config.yaml
head_dim: 32
intermediate_size: 256
norm: "rmsnorm"
norm_eps: 1e-05
positions: "none"
tie_word_embeddings: false
init_std_qkv: 0.0826
init_std_o: 0.103
init_std_up: 0.118
beta1: 0.95
lr_head: 0.0114
schedule: "wsd"
final_lr_fraction: 0.0
batch_tokens: 16384
doc_mask: true
Each number is 50 + 12 x the weight over the matrix's rms, rounded and kept within 0 to 99. Layers, rows and columns count from 0.

# layer 2 attention value, 64x64, rms 0.0815, rows 18-28, columns 0-63
32 29 40 51 51 36 75 52 60 66 58 49 56 50 69 48 47 38 40 59 61 36 72 50 56 54 27 57 30 40 28 36 31 54 44 55 48 56 33 44 66 58 70 71 56 39 61 38 40 50 47 38 55 64 44 13 35 52 56 43 59 39 46 47
62 46 55 37 38 55 38 43 47 46 57 43 31 47 26 39 34 56 73 32 29 44 58 38 38 33 73 56 49 31 70 25 60 30 49 50 65 35 43 69 51 69 34 44 48 69 38 73 54 50 34 72 52 27 60 45 73 32 51 51 39 41 60 53
44 49 29 62 30 54 46 51 62 47 58 46 45 48 43 73 47 64 37 50 33 51 36 43 75 54 57 52 50 48 36 50 44 66 70 57 32 40 34 61 34 42 55 46 41 42 38 82 44 57 37 50 64 67 63 50 62 42 57 50 67 38 58 38
55 58 53 51 53 30 64 41 40 25 45 47 46 50 31 48 57 56 32 82 32 61 14 55 50 60 53 38 47 47 58 54 39 50 48 68 54 36 29 37 44 57 46 58 56 36 47 58 43 63 40 54 60 41 39 48 63 52 56 58 34 56 49 51
65 40 70 65 36 49 54 51 81 61 41 48 41 62 49 48 43 73 47 65 47 42 43 56 70 53 30 59 52 30 36 48 70 56 43 47 40 43 59 63 39 40 49 50 36 57 46 55 36 35 60 25 19 48 54 36 47 77 73 54 33 70 46 43
31 31 40 41 53 49 34 58 69 39 37 37 70 58 47 45 59 66 36 60 42 64 50 56 55 49 60 57 63 61 43 64 50 44 49 55 39 44 45 52 52 41 52 65 44 69 53 38 37 37 47 51 51 44 14 58 49 49 44 35 59 41 58 24
86 32 46 46 63 43 29 59 49 64 56 51 69 40 62 66 53 45 33 42 47 64 28 47 43 49 24 37 53 75 68 29 34 48 60 37 53 54 56 26 20 25 62 77 32 35 46 31 46 58 72 39 51 50 59 50 25 52 41 64 55 61 39 58
59 61 57 47 51 55 38 51 37 52 56 41 42 62 52 53 47 50 33 31 33 57 59 37 45 49 66 44 35 43 48 56 54 13 43 41 27 42 54 80 54 61 67 48 39 52 42 61 58 60 51 52 19 71 52 38 32 54 55 40 46 30 58 36
46 41 45 51 48 51 55 40 44 43 65 50 52 78 64 29 41 37 64 60 51 65 32 41 43 61 53 76 51 67 39 53 63 53 62 48 30 50 54 53 71 49 50 44 68 52 55 59 71 44 57 58 48 62 62 53 46 33 51 49 53 30 41 66
62 40 66 57 53 49 36 56 53 48 56 60 52 69 51 66 65 60 49 49 59 64 41 52 45 38 58 48 37 44 51 46 63 59 47 38 44 59 27 70 49 45 57 50 54 75 66 55 54 64 71 45 64 36 47 54 60 49 54 44 64 54 37 54
68 46 62 58 46 63 38 48 38 34 62 79 25 42 43 64 56 46 84 30 71 64 44 41 38 53 62 64 47 51 48 73 53 59 57 55 69 60 48 35 63 27 40 39 48 43 32 73 31 34 38 51 43 54 41 64 58 50 29 43 65 78 50 63
# layer 2 attention output (transposed), 64x64, rms 0.103, rows 18-28, columns 0-63
49 45 51 61 60 34 48 42 59 46 53 52 39 47 51 55 78 55 43 44 58 42 47 46 43 56 73 71 44 44 47 62 61 56 48 55 50 49 60 36 72 53 45 48 56 62 54 68 55 46 77 47 19 72 64 49 76 35 54 70 28 57 54 55
59 47 51 35 50 54 35 54 41 41 68 40 50 63 44 52 41 33 33 39 48 72 72 57 44 68 43 43 57 63 54 63 64 50 69 50 32 53 41 54 40 49 55 48 57 36 51 37 75 50 41 46 49 63 40 64 29 60 66 27 58 57 58 69
45 69 47 50 55 45 41 56 39 53 44 41 38 55 34 47 41 44 57 58 60 63 67 53 38 77 36 27 42 37 61 55 53 71 49 55 66 33 51 50 48 56 56 48 58 44 51 54 48 44 53 73 44 41 45 37 36 58 58 58 48 63 77 66
14 33 58 53 66 84 26 62 46 47 47 49 37 39 53 54 46 40 62 36 46 78 44 40 53 51 52 49 48 54 58 40 54 26 50 41 49 54 64 42 44 51 44 58 42 39 66 39 49 46 25 32 69 50 40 50 42 59 28 53 81 61 48 54
54 36 18 50 53 65 77 48 46 60 43 47 39 06 57 53 41 44 38 42 41 40 43 44 44 63 46 62 38 61 60 36 45 59 71 58 54 66 54 57 56 46 57 61 44 36 51 51 55 55 48 48 40 73 50 50 58 36 60 71 50 58 57 55
43 41 72 66 57 67 66 49 45 50 45 37 49 72 59 49 51 48 46 23 64 64 33 46 54 47 61 54 46 61 50 57 58 56 42 59 74 51 42 51 47 42 41 59 44 44 53 62 61 58 44 49 64 69 45 62 55 60 50 48 28 56 71 61
50 55 25 61 54 25 65 50 68 61 31 35 40 61 38 65 52 88 34 51 48 45 49 37 60 55 38 37 41 38 53 37 40 65 24 63 58 48 56 45 60 60 70 35 51 41 64 47 27 55 35 60 49 47 55 41 56 44 83 62 51 81 55 62
20 33 57 43 55 61 61 35 49 40 40 71 51 35 47 59 47 43 46 42 61 24 45 62 46 40 57 39 65 47 51 51 52 67 55 42 48 49 34 47 44 44 40 35 41 32 48 27 48 34 58 82 43 33 47 36 50 55 53 39 59 54 38 53
54 47 48 65 22 36 43 32 49 44 62 49 55 55 40 45 65 42 61 61 66 35 98 43 48 52 59 47 47 58 60 48 51 66 54 55 50 43 56 44 61 35 42 57 56 67 42 46 40 53 35 39 65 42 47 55 55 57 61 43 50 48 57 37
35 44 56 65 48 61 48 61 42 40 38 36 47 40 33 27 48 34 41 40 67 30 69 42 50 69 56 44 46 65 65 48 37 56 43 52 55 35 59 47 55 55 41 46 50 70 47 69 41 41 51 38 57 58 52 60 40 75 55 67 53 46 70 59
34 68 65 34 34 22 45 46 47 50 74 53 50 47 71 38 55 46 42 45 64 55 79 41 89 57 42 51 49 46 60 64 29 26 46 42 22 43 40 55 33 65 38 46 41 38 66 54 49 59 43 44 55 49 38 50 34 71 60 56 59 48 30 59